{"rope_fraction": 1.0, "init": "normal", "max_grad_norm": 0.5}
Each number is 128 + 24 x the weight over its row's rms, rounded and kept within 0 to 255. Layers, rows and columns count from 0. Numbers have three digits each. The size before them is the row's rms in percent of the matrix's.

# layer 3 MLP down, 320x1280, rms 0.0348, rows 303-319, columns 160-319
143:140131122105129158140120117141124157157126181154141144160153141120146112172179158119174174149161140138136140127169152177117121129145102187145167169108173132161131131142133164117119000115138154132158160159159140158148148149137127170122137136140149148126148125158112106186135141115130146133145171163143130100147125171165126162153165156170154179129170146158149133136127129129143163141174124155137161181130144168138127142141140155148128187121151131164121148134149107132122125159130123
097:091179160135140185092143125159129129078115078099119082152103153109072122144148134147154142112156143114102106114155094104145146114102120124120161131139161095114110114130114103155145216110137113135113110103133134113127092128113116118098136131096095137133156071153140103111158174088129137180152149152140186155127099129087100098120090125087187161143085102140161194122087120134145162157101147115154119152068133140102131108170104124135176121145140105166106130150126103142128091147108127
093:112076134111164158142196149140120156113142157144120142143141119137112144112082128140119143087107106122162075118149109096149150113067092138113110146102131149104130139118124115078136080128144124115154098111130133129120078181128135151161170144132108151154075124105169123135137138103134129124204115126120139122126149127113139123151101123091103121159141171177131149176126156184136124129128101112129141129110153114135123150113147130131101152137125186104136127139122127172115114141139117
099:147137132124146172142159096111126097131134090128113119142165122117180141153151119093142137123129084126139099114149130143132103115155121168139126128155152105120104120129168106161102136101151132101115142127126082144143135149141145135096098165113071135124110085103133125162135177109123149128145139134115110135130107116105126144140132150069113153123166091130143156142129131122134169081087099126144158143142147136114136112110108118092136161156136108152140106140092131147073123117132137
101:129104135130133108153072101148089112075146109126117144117136119128135141105141141164128117110125098077137156138103145110094124112112064109166128133133111119119102159135115116129132165138139103101092138094105169111142134111133144128131130151136178132150123132157095131098164089138100160160105119118092163140099119066141159129147114121141082116116147086121098133094103176109109111124144113153130137109119153129145102087121103100160171111156099128127145151122140155133109123074132131
104:156119147101104190116120160122098116090172140144099137135094122138164117134150104142132121124109112113155134156103167117182143150161129091144128115096144151100097146130113140109080186126124088140123168142129098107120091094115144095119161068141105099146114142142137148139101157147113132095130140135116148126167150147163115116134112102104145127128131137119113159124113094126129144123135137109147106124105174135117158108089124140132128103104106115132149128134130142161109130122084128
096:089134155170139129124135164133178146132099140114132097142130127124079116120150144126129130143125091141139174104090144085071123104147115121139133142111126154167131126119119112115151127153133105142163106159131135128147142161133101143169120149111136170076122106093075107147142085120129120144131127125140121116120132135128089124099164137131092132133101147092108166119125112122132126129149122129141135133146160159118120138101157125124127099116128121138142130136098105120142106170155120
095:143090121084106128165076140125144104117124124132096115103148146168154181138149089164149114158144121070171133140150142118114094158129122148145130151104140076176103133141104145108132122124140136162156134115143168140127123135132116135148124109154106170129126160094146171137118123112144131116128146138172114111154123091115146159086136113101099125069176126101172099113076092129159136128099100148150101142164079110089120175123101116082115131104115096129129071104090142129104129132136111
096:146101137114112227141115114101146128141113131143108153142121087091147075136172113077129115120128160145114137138121144162148135102119151188141119119116144101100118119095108140095132140120108136090144121143137100173150108102125116179123104122131187087167086151106141148086138102127121158118146129133134118117149147118120155142126127127127115125124115108122131096163101131162143171120114143133160145138145094168109133132139157134132108166107125107130173089127136135137144116143172076
098:110124120097159140125132139146151140155108141117126135073110116165114093104146130081120158165126137081107120148190099130149094114105144126103125103099106129162129087090089155124122098134144124144114077143111106143105113139120145182104164099148103161125061117116076101084113153115137148126126116117125174115084112129125119137100101198113187137099113117083074115168158113156124121107110149139109094111144130067071138160122186106159151114121132151101137125115117153150090133128137113
105:110118136135170191077124124142122107084157122127152095121138165151123136111119120135085123159086143132134117138093124137096174100092126113127094117089100106159145133151057130122142255110098137136138135149141142134124132133137143121138122129135121103135169129129162101163148137172117148118113092096122095106140101136144136084145096130147162100118131075127115124135131126104157091138123116144136107080118140108120126130130121138141101099118124079101142140108131125115097064150174133
101:125141119144105113106135118141141081128121083140138134165138098132140150108093138111100099160088141123172091134122115122126136110100150133113116169142104158134136170074143157089096072094135112135109107115142108116119101145112134114124102118110090126078125137146124140075152104135167120149111099097131146138135126096123140151082166116099123105122116147142134158118134149108121099140105169095132154098113107166144121111140119146144141138109123104110134153123085167102134113095142159
104:128114082130132108102122125135124134122191083115140130108132134146125114100076136159109126124091116126115096135063145131151121107141174068141107099120089162126106135155124098136162255120143101137090133128139121121126161112127113128121131102152115132159115188099149142086132115085140120118094105100117139139120127127112133116143140093100078106175127113099144155124120130097146115175093125150109086102121131102116109137127149115079141096179131139122116106111111152105117153053158181
100:125144161086083150118112113109158126121164143153158070126139086096128137141153141140135143122136119153135120148140125143117120156125126125124159130160146127101128144136108108132149218124106139138139135106126115177087210103119126169151079106117142122149102129175113147121148152125095187128151137140115194141114142117145108145132144099128147133144144127139120077142138139100106140084116134118163138136124091094127143171113135131109141141086149132139128134106127137128145128093099115
102:133177086141105161099168124147198125123082131110114120122124117089112056112088135099112119110106134152089132150225150123116102132125099124112113123127124136112092128132117088101172047133140133128133135120109104157164091113128131138178148148184124134108195143134127124133109123095136131115117115117091131191141106125108128116125125126090132109145122112154130143121099125157106103139138161160098118106126123145107096100088150122153108138154110218116094113092110128162150156122148104
104:145111118117114156154087135144136127101132154136091113066128128137118138119122160109125154119121148126091148126163092131121138130149126129124133102112120130142142174138090105113151156138086114163110120149073163123094161117170139127123141128142126142174121104150096127135080141109121150139137133126133200127107102121130133128136112122143158119165133167150165147097119121130134110128130142119137112120125110136106105151073161153071148157143141127126130154128079124125111169170130114
100:122161110121148128130120097139155200152120164116123136137124132066122108112107147154119116153124149115132118111161129128135099116152160129077113139109124096121160107131131147117123167114138137168157109110120151152142161158137134131113113106113118145134101133141117135076148109163095144129093119115123144144097102142153108127130100107137177105115155165117108107164099149132130114128200150147132156133129105127128088178097097123153139099061204158114134131106106116140136109101121111